Part of a small language model's weights: 27.6M parameters.
Each number is 500 + 50 x the weight over its row's rms, rounded and kept within 0 to 999. Layers, rows and columns count from 0. Numbers have three digits each. The size before them is the row's rms in percent of the matrix's.

# layer 6 MLP down (transposed), 1152x384, rms 0.14, rows 33-139, columns 320-383
092:493495586458508568485404541489507518470472560528525465514493475496556389476464473439407611460577538441531518476515552537497538464483542535567504464520470480588479512431459490462577468573537539
105:407451439420455495538484450507516539502460518495355454463519437536433507461464523543544506517476506376425565484538458548476487502484494404453577492553479461484503490567459507539504527587548513
110:398537467483556551483461494517470489463429450536561564501639467534523517528402489454491630455499564518557423506497523476520590457443502467452417537447496491534450528611502437623593526492556490
100:516544459486475551472458488481585517460444519394537490483560580463427535480461529514573327463495501578558540484471442570442451613581470482527445547440461524474391430416411481488514542504427502
075:446428516510472551499459444543529521493520566552473624482535470467519415494461573551434536549570512504436471559487459445424438559595550521546491432568487537495557522478480438529429403518477375
100:453419576580499412524472511534545542491532493516509546564430451452464497515490537562501563469389465528512443575522457457483487612488504476516462480455546513443544453497520473400516479511449443
123:460417533473444557537557461527394583621484488473518540583488527530434519465423524608563535539465545383604480550547457495464539480468441502516549487577527525505570522560550495529528510472562485
093:505583435504605485472583532503543410491487472534429527529432463467656574561429506592577507514449486451492414514552514468592415560480504426557490425509470427443555603523461463471417488511483478
094:451430575497456477566499421608479470564582471494477537447493462520600455486559456568518499486494449472536485461555546492403487516582520482594537466559530547518591426553532479446535591471375485
108:433480467474497590577486497477552442534535549481598529479508415501614443541479537595447497527444495501489501512472456449533420467548523468493443489541556526486537530619464577435493494498524393
110:584501598532466478312546476490559475483541518522535483498525498562534573486449511588525474539593581555596420500455510472427556565509490437492489568607567495480507431510512501503421528400477496
104:473494491465477498572502542466459487549497537570465477509420505491499503514499493440481563344487521475536492512448517492489483467441411477534439517538490556453452522583484448516531539552501554
075:480501447495532598523525426489468534521485514537426562434544365378575392440474567555459512520574511470459558477530536483532400527504461616558531475549522551503578485541435467566480511502516472
111:569535450412514490395521429460525550420477449528549477573468507468493536546460435419550527496506373468494572470475499476500550443515539494487509394501476412521509525545526471491537500531485535
097:519504470595423491557553580531575473504477477542510632492462453466538481478610407448530572484554500490577532582454506382547546449514586563477457467501481560527505510442518483417605559498413480
106:488492527460466469495475529484573462501521504492515506512467509490481540552498508531485588433437508547529521516573488540494434478440520552524533617498487491509564550416528462514465513562537392
095:444470410539470456510373483497555555416609439503495460501392518555490516511522449471437584551484619429489440533496427505504465569560612524449451513458543469500513440547485464515507513427530508
088:485522526539578457448536488550459485501559513407562509516525465536531523480555455575495403515462443498550522502467481516539465467453525481475443522535436536586488454542554470466492561487479431
082:446428526420510483516489458433549574473527479575569492442526513447469522614514483435548475471542530483437501552500519451427517471463538441417478463499517449473445520451551501456447535550524522
105:531580441501490446404506426600533529429479382457501525602447473442444456505516515448542584520509537481435521492530448501539474467546488488430490508532474551461474524543564504355506506507493395
099:480493482453545485468628495468497564533465560475538583592551517461480443494470548573525574456476517512581443509598576502571424494544420645477474557508467457495553465489449463505570429472560478
072:485522506570479523547523406534501494495410504339517483566500463431564514557451513521493520411618514525478421467509485555445538447488534495559554552518492423568543557482478482494559493510449486
119:458547468447459430453544486489468571528584466499513468478539436525505582573489372469487518549472506538493460511481469580494510539513554533422451396486478463471589476476503485486482541536483490
092:498530520504417477514528493487470496557442528534471531494486470502523457569490422403492418487514448481468446512362535574534511537496611641532441495499601480529464583556520490388512529485565586
105:566465482428563559486506452428473535651494519453480493452520555486552472464464560460454485450537514416486525546445513486502492459439446477449574507514503508565484473457518549455426458516492417
093:542391532508412448470535500454546531555436478512528430534554420490501535493470415435491580499467549460587462411410475534540485487576484399519499419410476466591482497458460563440570544514464485
107:495540527627419537551547423538506444476451469465565488497515530507536461523506524501522461439461512521531470485473491435450493468527478509535534530556479532554503568513549564483472426541530652
099:580427453440502480452532623475562539445478458574514493417495517412486408523502553507476537544462528455435601447567551473500539505508463471472536512461575435552471542537436568534475456548477453
112:500517440517408383556489533563489571486584492468567409454510497508491446434474495520536525581476475517450504590514432418511522492529478481418558458449443464432378472529487478515499572486520512
099:504529553505510534575522506620556526536529475536534537513539529517443555546532621598496504492512471417590370537396473486464458439534474534502454468548542455511486427518486610498452441457489578
106:538559481576495471448470539447577465504535445449524423470411549510534518472431495561492530535522450534489511516469450530435483527507540558440493446596475466474407494545628428527478534522529455
098:500457498414462430499510412573467541557564461445566471527436462522517470429594515476462488521500467491481470554460501504470553597455498530449528518499450547509485436520467574471510570515478463
095:566512530535451477493481475451460477527535477501412540482435453570528555561437609453497425478511521568518532534438558521424471458462519540520490526558469491544483492424400473463477505593548512
111:481566523501474582446511463466484520546510507540479544431536497515454602510582510490578530511515538478391509560523480500453457486480473470527532527579574507500445525556504518474495564412441486
106:526571565423529478477445543513474523541547552437541477426465483492558475436483505455514498496558530419395500484506505507556474517456450557485452535553501441532477487459548568457473469466514504
087:537521487502573548408513487554435562470422490545571545553479440502526527577379386568516511574452531471450537486601452490468506590442563510555583435524595450486562501490521532427473451505528550
094:482464489380518647456562488518401560525484440590550452490531495575453469491551423493439555472415453437503456445489558461463462444485566437445637519518486431507562522485528503566574435484557466
097:543529492536568500451467504373606549447487496408481429585546404472587561595548553477475559490472416525519451448452511437397515538449391450483518561595539526449463487473509452476501529420550468
091:445524498495619529601499573526479599546524497557503517563477486655521481367474440505561560471535518550583588437407473536424501558533507551456534562466464471476518492569482411519533602535485583
111:503529537469418495549514546477447514458448496529512540489528404461475525501517507508483462417461554503538526494452594599453425477454381483524486559451503551477570518512537547480437481485556485
084:463500515494468424516500572498546563522440489520541454479615540533532536471558419544516455500507486503542517498473440613525507562460520519486517538455455577497517438451640560425490465408518494
109:475553574510564461487541506526497416553579503494490486438490513507619500580422385463561567483558498382545508394497484485485547462428520459551509479466521546476436437489480529487462551366419575
108:486546498586520474543525498517520532474491425544526476510493427410564491489449466538537555488440562602436435490445392618518586455508475519543556537442500444534499562499568685463580526428518497
105:503510396547532460463569487520529524551496433463515597401511498476451444549503503505474523488477573493517439510486468507521381554451484568510506449476502469463483382455446570540480505510474580
096:540519429575463582508504564530513444509576478499485517344433534523448385412457521507448433451592570515532467509530570481476533496501477543464680424473502480589507436522559381471501600453581554
091:514417432460460546526550509432487451501534521497535465509457470527525419450436461396619517477533532485488525535512532465576445513452500440536535499543465478435478495506578460486529527560500557
104:520494440466577505466522522523480474434557479550430545501435617503478407529488469511496568546525547520461538492530528540505521525456590511567554541498413464534413521507481412618476526509604580
109:487463503577438503541503467550513459481462548574558494468546455606517507436557482457519573484515545495502466472505536522420575457594471479516523536479460468464366523502500506540524497520447586
104:499423552504468474378464460477560527485445552422529531456486556514507575529523541522474483577412466431530595488453449574423450527538452532496560536433447483487517527505583531385499439390494614
098:410485509449532424493465535559573526512451520519572567478569509511552513449546547436557471549475523462578564496509475480500480412505493485433518418563505500467546429504503593484503520526484472
096:486533495555541515417484479521618395431479441445485558446548381521549440492479496471512552445470532417579400450477539460503581509563493569551547446566465543566435580500505436514546547484533539
104:484495486520489516465467453458472577527564515572547533622585472411522496503525483624570451534470496413456541411500575476505488566559554510570571481456525448472502463384444454461331509473510464
101:577485464405506489632494477483521474561599506486496573420480422465538499502536494427517428514514507455466520478472434427469519444482544496561425451577536526480496427473489413510578577537555568
100:612520495528550492547535508463521579476514607463467454580521496536427484516515578589455387543562618505479454573526421462550556487480530441457529514539425472552525445534505451519504578458526452
095:460538437538590432500535512544513498502537473509408533514466476534505546485467461513509446583453489492488503467436463383488537545512424399473480525532504442564485495471477496536442563411445467
103:549377476566482484431445472547506467498537501544484554440430514536483519483519456569482521472479535545495576440502478507516493559455575507404418452531438423566561479505459531517489448517522468
105:537479438493515557564644520503563550479567583530555383594443399500516515410486573527412500515488419468502578416590498590537574480563503479513484533570448477543435513446514604486546521447553543
111:509540433530575569550482510610496574504486454551546568522538534532528605534510450491530460526439550534465472474483522534526479469463475526520493515488476501451573488394527522509478429497472460
087:568443605440552558598475472357499460514428525485573537516580560417419511407441464454498547489433528552507520474464446495487518521475427515420519459420429432494573504310536454432506467492457441
105:518450538482537381541543548493555548530445529487488558584545473458433541509505517519489390540496491539496431470403462497544507435543558546566510631483448482580477457476584458495454446580498497
093:451464558396540463544415575427489500562464591545536471558532463476472423538537448545473516543517506600528473520508506504489432508498502498440482516477456521494484468479401419502491544515476506
098:489451482475484494488414472538477535584507502440512487447533485407473522480578452514502531451484509490491588478486501490442430494568591500523439490572495478562400444452497375440592495573515496
106:420475507458540516517548485505552410539585474547383568487417454456552571424540500503535578644453456492530588511568453525568455603472517537553451401558464448492392523466474485507436521423560510
096:515596374536497677542522522448464497444523473446498503467478487536500476438496460408409498525480567420425447442415430450555397493489498455423445532528443530450499518541544533447442467397463457
103:432541479568438485550523559459578522426462501470532507540432457467473518584487460527565567524464556520583536523475570522491460509535509519486513468491546462480500490487434537505443408578539448
087:430566579625501549515536447540594526522558573378508512462490503585513493456545562547414536626512464422437504539428562538496558543489547474446455530487477605544523473398469494435424534559467462
093:576494424488501432576472540548480433427501508520403476475418445534584584509477470540569576493565555555541528368562477526526577563509471518469506469529541500521405559575479467594440429516590489
096:592559556541457515461359515463529476623461551526482467513426563590475502487473551435553514421522517478437491492516545482494405537548517531403563466456514512455560481508536582556485407603570537
100:484497494467472574488481510510487521592559529514484482483504587480507515469472437438459580520504557472434521512483381480491486404580511488524483541455527489480537553541526505448502486574515444
094:420519480490497493527475489566495451484491452465493506470444436499514503530469445436494538480531561559503431543449462489451489570485595424538505527570554496436566513492471475479469476547479495
101:426462537550501450558458550557616419485513449479494521553451524541547485404515508548464397426505515438505501513482524515501503543472533513378523483435498489531565416498475556476470459502499566
110:511468626500450531503524488446462464566531385474568495492524455446494539536547637509490560456544486462477418595469485493438451489487488488471393573533564515372523483559486520458508407462464477
101:576469524471518453513539577511622440491453429503548583478539492519537598526488528545511442504578476483452606494491422511517555552558503499563564509454440542458537457543518498404523618477502645
100:460538508449334459490477546429567501518556562511569535537528536465443524457452543441493474458480496487385454453484536434414471481503457629390527476458490446467501512481503430388444469472459547
100:535432551426462501542511568482505509538540550536563532366498482513512525622453453576534483569464545467579510476606500566560543440558445474492508514562530478515520560626439530509538430487551507
100:500564530499449512468481460423473493482511448560420451492588456517498549494516440522513513476528552523477434537509504540466506459526523464495526488493511424564471487578454497525427508496539525
113:492550590580487499455493587442591480525580474440486515412528472533511414577505478533417469479498466489560388437519489464528576485524529535484450470505568433489568525564450433546572520535478498
111:558476506486505443387508488523544436497580496477576538599459496524521445485513480382455425552537462542430490535533534422447500438550421501570468453493434494473572633517546465522463442433488488
102:477428576467387475501476488537478540541562545506532506533537580428445519471439481490503512566458494559520517495452466392520497513553470450480435478445594475474568578529515491441476482528448588
102:525518444543515533514580511454467488513456515466486471448454514523487630494538546445516542516519468540491536506560451500499570494471408510494488487498597454509417510500599550484477386473497583
091:477457491542553501448501526583536515547477485427468420526418475522453483483497554481558544507485436493467495495514484444510502487526464582385483400592487476478539578401621508550449557435491469
104:466469557514446556436438546493561469477554556427391470381520581470489481499508446497553410548421461502547452567494477495493538499499470500559592440439529537476590547536493479660535542558524489
106:486520587480458580431479469488494582528400529560496482417499432503512494422508437525509483509508522518519482447481421440509478495376495449489439597516454529537494413454610471416384425417531541
100:495476550509463440537508471455468478549483491567489492503509498602505470511482552520407514440418441488451516523583502466546540459568564436521492395450486548387514448492352389410494463427596525
099:566622449493450505449522417522497468487446502498541600543465511521536515460529595484474490457533529448463554548465554509461489459534500491527532473461552568512540485562569519488452529512559521
079:408409505529482519538552524550440497503541559464440471554572460553591491442576453404501533564495459517485512591420466497432522480567627553452528528527441541481583543458505479503566442488561444
088:516538472496584536542459495476567416526548521494446496523547478527537610431529448503494418531383529430369459622548525506529494554518517531508535498465497505600425502518473405487497600557465504
085:548469605551494518536474492428488597455449514537395454477534589501420545469514531568470481545504517363465572513569617552538551592450547580536463535480478512436536477518572534485454490605483448
099:442468490550536431428509452557479511496484504568497601581468548532511469553473508543527531448507563478460509555455498496546431512518622587481563481480449487473499562498602478474451532605520398
100:496462412478460454573516510439503498510417533602504475504521527477488435542439460525448410399581594514487442457457453585468497442431467486487494494596562512444572515413597568465481558554504514
094:464491473497469534424523457549519400457439526457570536494516427489517578592502521532463566496471493425429517570621516471507589431562541407510531559525499469381406508562499468425422519470463545
100:540446572477549473532563490470540450494417501498602463549538523470516497540560412531365575510506570490476553397483388494474533563434472503494464514449500470504449572482491378550496469496499509
106:496393495512617463500475447450525541542463484494513539612500507564486484381522580503547520424467556566599451489434576474356455562531530433533601517473425510558522437496510504523546599477446491
108:406511481507462436465438506553579468511547444493507484529524547561559523424563465522475564506419463559493534523423444572492475536512554550482527472485557494461583446529491487468514501545458606
117:479507487434517533550404567428480540439548524526326576399546485362486482419468414567559467476467531491465490607523509459474473535585518519568495419491518491531403423500513544376506505545556503
055:460565492473426470532436490540500564611508473425467382506471557529434514467537508427536527458544583458438526465631512510452393472533497493546532473486525529500627470505444530512488468448508467
116:502524484550535535458585491381461483530554456593469502509419480487555439514444500475473601527475509526512596460569453535466589432437531495473525495424547488593472451495470551630531510464495522
092:501550528536491517527474582424517527516467457573580531400526498485525485514523480590464435531531443462522522526493504551488464425450507472454491448473604586527554530517496516508564450538599495
106:458582465550589435575476462422519496467439478515576441432520540538532520436496452469574509505509485500468482547507438515485475497468579418449513527546458480571407526533473536541513510520514481
089:485486323572501463459453484501465571513427479548509519476490464439484491460513549538498636511477461508436625480523412457529457572580486522515479575577486438464546448446502471534579512579479552
087:527529452516499526486411468570515560531560498505432514488577419400412457580554537564571374431547470487459490532510440560474421566492579425520473531563522509458500508490452413518337528562554522
101:556538573501417459476521591467458438396584599429550473596554479510507586520482454481457441556518645586438442568497536461520441516499519482496477513477467488426521509480583471556422440565470449
096:544567512457544497456600520506524457589539437470518570442364495498532468470557546497528556458452512432526502515396465483496435572481563433536484513509534526472545454590589549459517508580527513
102:499551498568472479486403490461488537408546468607451561585373493531587450516469391494447525505525505593438535475507478512525518484504462517509454444551513466491474601562565546544488564472448450
105:586492539443456466527455509589551476526512593506498566593424438507497573534459458550463499562463459512555491579537521576446565484497508411504443506452504509535574495503544503512487583484526489
102:474485530515489506511544460469442474610479456512579504474543560537452495448481505522479465509485580426446436549485433505460494429522523479458477411580467523445443484523402395528470427589401484
092:488537451398462528467409509487424490504407501515461517518487460539524431573442541437549468517510541464426479441577495571470425482580524519512500495478495405480552500495406594512525449467565464
# layer 6 MLP up, 1152x384, rms 0.0664, rows 34-140, columns 320-383
102:526482496513471487445530528486518485436471461479439524540485516407503451490486509517474482476497505451487467504580516536445437483585534465530377450481482491516463576605555528447531598419551416
106:533410493465535542396447545456544498428512459420393480546428442478430432407424511502521545537413553545474553510462487455491508528423469482503560520509568534464555482473581536423447454598459577
107:475470616562551509510591494567438504507453461661499410544490504537474483414459457488491516606452407512470421509488529516541417614488459514500527488468502535474527538500495591418481477498582413
061:471503510547532585505512531371487460531537452553536477502514484511455530491509498432503431530392430490524511479448511516522511385439400522504560520391469447453482536516457572549569450562531602
100:579547466472502494516533593503497426395540438448423490576463574512579516505473475527432584620544502522534514491421419572570458503539431497541549514543485563460524473514554655489382499532479458
124:477591468539485355520442495480487459530516428494513507546512493540502556465532435464529546475490496669510522482474573516505488483545585502511473495572476563515551492484475512414461428494567501
106:421393504497451521530420519539452509433537667487558438487545546477421420412497526436501459476494460502498479503449477490366467515522490647519468473444539535513455460463615551505504528468471475
098:566557447447459524476454566481582506413455564451555479438523475432527550445411567413498464421469535564512470558441522557516516520442528549499454530478468536480517500548473465456461541535520525
100:454538503548489430380501449537562521490474627414522668544531513433495509457490424490503510534461446520486522573478535551485421519449530566505532492611476480392545463505420538466488412448522510
108:508551426572532583486508562442524521592513524430445512474486531479453462595485489467509502540547404538495477497501438545509598539464539419533476466527540447463440557454484580426604566525529527
103:540472470569549522542570354583465445480502472449537477546471572423450490535555477549564507466544482523449493514528417532438445482520539442399505506461562464394576461512532465425501527454531532
061:481395468560469546511442587492529445508497470433534464560475539564425538538564518422499518475497533602546536495592444493481499499510500436455511486543510473443407588384579602570603492567465504
106:485437495501444544471515541428480442602553527492448469555530542606459525459615477513496489520559517532567505539525484606519485537447486530536516517540498541404465574432436512576488466448497569
096:432429546405477532471478465544537567567455501550520477476535509541546542527495524504454503416403534483524446497526471557579487581525385437453488469503484535441508409486494476549387417535455524
108:479576676469502436547486422461523477548469504535476527450416460563508516502485491498492567424610528474517481511476503492577459547549475447463412550529492495532582544474514474538530442537485490
096:520535512555528513498540506523469483511435537468472463542528575464492427518468570591515527520533388487445541510485502511572500507427519386575550528622517595481539540531501558453527392462490491
085:422505499449450454594530468461533427530486460515465497518481548440519541620364538462500424544530495568474512542558582461455532516460451476512574524548520476558500425463511457629583504492419587
085:574538506545501634399489560536480423502478506516489509506519393587468498479530531525512544437396527473604539428506483560573511518590538478576575503425496500525510531530446485473516495482439492
113:489487544503460466522531562475518503442514587513488499579439503497450447535557512466469514392468413440565487498507463520410496451525573510386452521514568504484581495460484549568425530491527461
095:464575477525502470472469493535441539456446408586484582453555611448477458425550517531479563495571570528455506398452575506486457460502576466452506549560607492469537559492535503517485423561592485
073:546464357493505483488491547450609546608622554539502568484520505589519451408632429385534505547435503517506525469484427479560447573499437440404446462551420536466517471534510574499507495563483492
110:361532585525467454443530510550534495544539519503583477491502494485481404581415468537485435533536435520502501510465497541466546530473553487499508605402505490581503517526507430500538531476543444
095:469479489558491571537506467548569456470493493516522523420399482518546495472457519622517593485524450507496543493500501504439499455480387410457445479575418488505561462386377468545483478554492424
106:456568512520461481495453580545555478448504501426574472500514502536466558474436415459555534501531511450541440558489489632398491614472555484467441513557570499609529432426641458571516530554474542
091:444470484469591534477437557457416475442574424461493479420456483539487478558501509601493492534462552524550430560470538516504500519478508509498485503577422499435501452504487512540496534403405499
102:504651515577485512452525457572579586486493543488496585473382549435482502513527568519451561459464484540444437481424488561520429496396595535464520392482428458560530503494422532491524518515465540
100:460560594441526477492442481547442525487477414395510493555475452474464503588578372463683446458450540496552478503512490472540554551384434484538437549459400551545466497521591382506540539427504553
108:453572362478471502452568517549511456471398488641483543414538462562548608437444554547549455432497558486479536529434487534534501502438446639533545548588590460470509462599513502472538458490452460
096:532504423510503473499534486555477522555455509553435481565502403496565444516581504431542482511464459510418593449489607590473489536510624472460548497412494525526443471488420472533505587533441491
108:479401624501546441505443438485486561482455462495412534558563534453427466588537425488472447422516511442511614478427503472524498514501480492635510506451462510506628509479439525470499530452540486
096:514552469521470492514465492490451543506513484494515541467404542493480555518468561516531499511442465512487484518559499587519519528581449604500428533467524553523457512434524434470437587458461473
092:533501453503619433498468515604569400556400509436608504517498561457545548518534451482498537555589553516459460448571506469549458520502527479555396527500467502507540586488553448554568484492497473
111:424475510535502555464484470546419479526450501527422506502425416500468585379528493556510389576519505601456538534557525518492590588431433526453426515517423474444529515511581484550487576481504543
100:476451430568387486452559519544563419505460490531486574540529633568399487612379457479529456577451506534479483483485527502424516517484493438523544487440560517524507447418461447520513489523514518
095:438531455478433507572472438450546466516513458519525484440445550538495540520534558523525413521418515527472424476483586510529432537479470563440464560486413528500514463478537517515514449497429461
102:571526495532482369609463530606492458478481458523481512545425539551473592575495513507490405569503512559559425523580487523460488560495470412557398500523429492561517411506592510457578452520554445
101:486418524542510540487518575600452426622499438473539549460503543529443484496467481631534525429478565501520423512519433591507496542419610487565502421454546497480560514457457484378540537554481512
092:528469492515419415499540494487539518542524449425497449529507471465547527535523469457535413538524578597469426497527576470522547505471418542521566453472572519439534472460578532450530511410534465
113:481504545553485506480520446548444558502509519437476597463495525423418439484522465587547529411540574551444496467446439505506525519468488488511493491578556465413487496544449468522519484529501490
090:515503432533528450421550443451497498510535424468511565439428515491414529513467489538522496528490475545465506487498606422501496480469477531543448513515527506445425444514445482521562488567498407
110:556430570489517519463480540463409497460534443541547557486526488472379476532464547520369432531525476593465409604425539507376374480495458569541415632491479477493509522511546437568495521571530550
103:490419397542470533505537502456511495512480551441470465431471532547542572482526477549552500496583477418489477516521534457532391492563580561398505417541471510360443441484601426581446520532502540
103:534525554421476474525524572599500485532595476548495502567456498434462514449529516463396472473554447503461477474443541506504483469524587439534387575468563471509503528519555526569565511448483470
093:440478519521534491518456549463519556472559481506511542508549472534500467508485536526514498499475522448508485468469518544575503567580571435546396497484503573469552434483524518548549553553410520
098:530526442586492547519503494571504527431500514430439464526460530454435481519512536510438516509503452471539523498452418518523523503466512460517496579570547554465583470558414462542501479480530452
108:510512538535426573539447504364500479647495394472488402579560460455554526422545482490460442543458501507553507370562499502552546465403482452445394482513503566462444539520561492447514512477448616
111:443493507493471477456424487468473560503463462494581555493474482537567477501474473486522481468479462543452499476355534517491515566503521485561518635485503482492555497493545446518571604507410444
103:610537522447420480512439499653426486419578541423471473466549536475385460553518390495544453440548552556429421529489503467605538481497482494469457491468573554549470531437567466431509529521503497
102:544475450431452596543554509521484474489548482462454457502483533505469601512513504526514542532568566633319511452536487572528583631532476545467466606491506500544432517458487516549508474475521544
098:455503563604415462465466464484410620435565534561474468481506515466571497531497490392526406488423416497526571536498503453465535420453456399422442480406505439499471504432540486493449451485473490
105:508509464562579451489543420544550532383514527565451505369476491518497436484490478482470534457470541493531488582521495449490566475452569507530404489478468505443506481486577458534452464533456489
103:454551523516557466447519503537463602489422432553469524521599533446514529454442496512591588590545462414466453511533566532417574530498520532489498561471494474475541457489481466402463558476530502
101:493427511573486527511468529548454405433480420466557483543488554536491489504525550441552508501464535557423439540555472580385498384437570498489546507519539563594500499558504452551553443521509498
095:524481493478470626529552483557552505488444479559533448459485535528496528504614537397442491458488496580456445523548426604482462501451611553539640417474537604417548527517538520472524509586464491
104:450499547428488560569423544513467509477496584520542458571582464531514528521466593475474528489548436471558414626497453486486472443535468523525475466517431443438441506535634485498535534387444401
105:553543499520471380472444444511499479426502430454466486566530521566364469541429342491514518523471505518438444488447549505579515542570404509556415501358453548585473485507545486502522459466521473
111:551486508532439440447483492435525415554536537530463517472562486453488432557448505533504415461572474549550485508600447507514534462588606569442438507526465578507482443444554575513429473494495574
086:414502490530507534450603563471403539449559466531453435527404423495468470497507443460508464515580425440571474555508577463483450418513587530452529509578451471504516421520510505534546523622506481
107:509542406504556558495477483395427523488513518477420373527476456527541556436390458536541464529498464450552528493527571525516513500473549491442444464473510567502413516406502561507484508416559437
096:505440482545528587491537523454433472542479488460489520559494548456527514462519511491520411454533458468461571456505465455431510482565427536466460455502493527553563494471515444491455495479543510
095:394488533549474494491501500503478469516452519544451589382394494541483540503487502502552524543574567452437480512453462493528534517430399487434456478351575554403587480469458471487483499453404496
103:463530505490520534383606542501459543466468525545486499506601565489532504492510475506553474543654428510481512421509513549546396468392527567511488589399514446459634635617587589514499514446436442
099:456475517492466479528497570492543498527496488624553439474428531506516523530510489486547528377532509592478535545592536441532521517424476534438475461589503424609532447426507478538483527539491456
107:556499487455478545454451568658441390571505501500581516495507570507540500536506413439454386521523485511470446518513474523603543509440460513486471531561496470589452478459503526504627538530423493
089:477415499450591482458417436503472504529435470575508472390495563507589542594463475449441466403670519490557521445547485452576519621545488494530500450468516433406413484486592568533521505513527548
094:471479443564502609460465436481453454540524444472613547479506489425502557464491504455491517464427413553511500511513464574530513509452500427539487533530507487512486541477512498469548546580543529
100:438453480530531462484614524618443568462433449552504521466579461473488459529447496562535547549500483482463541573510519462537517483459480524546537443510506450414582518476473490448498536442526488
099:574481488600568453408497498460515494474444478454548529487484499576556537464489538506436518479499448476569490525423550471545504589481475430530561469463494487445469475504396467452396519492487508
095:471476569502443565501583498392456444546463470481528471436522513488526464486521596471571571434528586476514499490446559504451578523414524488459580508452418580450475529519523419514520559474526518
105:537576558590454525543487504511411501519438527572575439467396518569508499471503556496536560476527532649558633489516560457503472460497484582530442483551419420452558581445499490551472475496483475
109:503437487594473595482580538494516621405564539461420463543589482554460438556502486471445364504412471578432551509428417491438606482553468516485537542540520546604502517500622427562511560488508567
104:443506465544521520513516440541434519406529511500539428526437439469532413469597481500477587499492592549549475485391480470513552512476494558486528455491497454483492503562582490515531468535483357
094:542468516536583555495497518540443513520424402476420456574497499495514549537523489614498567482475524474603540555578438513551510571507587493598488467504563634513477515544550491552538572540525457
103:522574457419571550413552594600468485456449477449448522562507512458471486541518515511540492421490509469464405519372523506457372456412540438536520536481431480540434413512633483480516479481523479
093:464524502478473485592444471493533470470417480537581516571379563450475471439540556407574412520511469508539547576514500486540505525516489529483469469401535558462467506474559443440531506474480495
115:416421524523515489527495558541525541570470530554497540533488547554504559525383535536512574477455462528493498457580581507478388499471474472464618473532431497577641518484428473504473483442492508
111:483454482473465440552470456409466465517438530490394469500533574449492467520425481469556525544501470529470553491467447483528459491497488469582550531445506590539561439461451559416420437487556590
100:459526551522530589510563490453534530443534539447426462630396430479554483484591573506485534467524510484503495457392519510486433524490515536451509517516515472427446512483583445480481492571511486
099:382519489419472557536514576474571484468541516514504477512553474452502476498520477498555522514526511453445503479545455458452456473433553514521518543501563545468509466577465511497497471502432503
097:456558516429499547441539459491392561461430475504507523452472528490596551560512508492474485498484525534483488552477507509461469481461588502482540470512445569412456521557462549467486425576488471
108:397524433398562489494435510439477552546445488625485439515446526481489448533524531575529504524507452454526587472511508462561519486470530412445610457507536507395515525455490500534479433495526477
103:519483526508506465584539398544413516501434541480484452418523581520552520535430535438403517491561455528571507554528511544494390513520549586570474524479581479518524535455500539445583530479518538
101:538561577499447604447525508524610509471454475366527403504537520485492487507482489465586532548604504539527500550457545558492522493422472599504545571530417482589484457557523449565471421531484600
103:459495420537495503529489523487512481448487526542534544501490533560508498532525414579557544474525411548430513439502511424515563529403573467426381457597442514497563521488532497546437485543371466
082:477572507520539482476546474391525656459481445497468490412505493485514458521449466515391471490513441459499540456532519419546490533492463414521479480521540462424377471474538470530455480517519483
094:517560531514446570463547453550455611414526525454510499468524554532474475524543615477447479501634450599506432427479503504535511488433426471501465410506478443365520491593511515483518449466559551
094:519446454465451520499572494565511493604564510474529507494477475497555473510457538421485477430470505600569417523406464536557495359473499566519494494466459534488536480471446381582457499408452533
106:562508428551450495478461479553515450433443509491487586510560443493459482458598526445392529397444446442467538484492461541561576419542508426502548452451533512537529534508410437518345522558583504
099:537448577473496558478522603511522522480570513399529527540506487490481578454423444514543568505630534420507369484452546494596551564499545516500585484468436480604491487523497422574537433500382442
090:513536514428584462445476452448543568495504524394462422570510558569442464511419553479492516538576370578477463467456510549489501513491571614531466403479503487569536460504531506470585518477541471
100:472531397493480515487529459522484530480589472602486525515485429493462441463398539526617510538523500445493433630448569457470426491464505529487545485523510570524470473450556525467554464580526567
103:470453452519442440465478559480538470463528475520567500449574500463513480517554481510527561616529532451518458557580477516616443567464547521451399513540581493527585488556510458478517466446529492
104:374501470597468439571484441521502442507456600404561450538372583560503504539480576502565520492537592528560555506460454372494445492483526432449620545531468553473507515539478443474419520472412463
109:533429470490458499491517533565472516399514423521508437496528580447573424488550532478611445582504493502404465531478529426545479421459524554488507508411494540531510555580626490501521551518562497
060:504444511539505538488453523468490435468487490469513692413573642547387431477353420545338454530547561560551545530480463517533557574531509475426468489460525424518447497403608521547461539550490521
112:534472582496476516500580556474630510448494473481442500598582536438522497507421489556543473421519556403472421544509499478491480522453520549496483567608513420497457491481516578408509559543449550
095:522474512488483442524506497496503556531518506519503567465527494460511544451542525468370591562502593588513507474495385461532520516539496535405546427519400421485533468454486558544437502502467491
104:501488437528452493598572515481486555510468498541477477457513414508518530529502518454489520488489483468570450521480468512474522471456459513531457421431510591381476476467574494601524474519512510
095:464529593410551588540517515525488474435555593486472479614416505494509534590439487466512465420562496463504422556487549509527634452456471539581466461478446569500526569548571551486477447419484413
091:453493504498469507489498577532582470520473531509535477465485424551561453517429574458437558523436453515540476522458617539565498476438435575474455475498435493521501464578464447483550515495464516
104:514467513458509518436419497544463492570442532450505549407485461590550447593506493514483595516456439487549537457525526533566465508428471529554529392527425412515497629525355432552517449500456468
102:491530553549462521487458501472476464498487463543416516440587484542566535449561461528481586494512495518513446373591484505400434570519519577594522541399492487476433450498517511502450494525565483
100:450557451529485403560535535463523538500463479498389423502591488587517471526476512496489510452500442506468424457514499431509479406505442528471423552441450481490479483510592453533519419488461512
095:562508510444571522546453475465481459535502404457488530507604495489508462545475538426455451529586527498463489426529497463553424467437580414454453584490417478478579467547536404495501435472486509
098:536520458442574467505456560500484532459452477417483481620505518474478466517553521568499472475485492476500500563576602430506494530480520585525431562487447484560473571513575581506458535441487537
094:538504411516588517552509540518462501500480500529542483481510576572549498527527467482538486479435501508440538456527520506424535596480523526549381455536533516532515487497431342419453476537465405
090:536471467494528506491503532553553424458480420452508461526513490408558415462446463633521534512469459511490460441472479582488440450561460480503451490566496557403510473532580513491602491468499502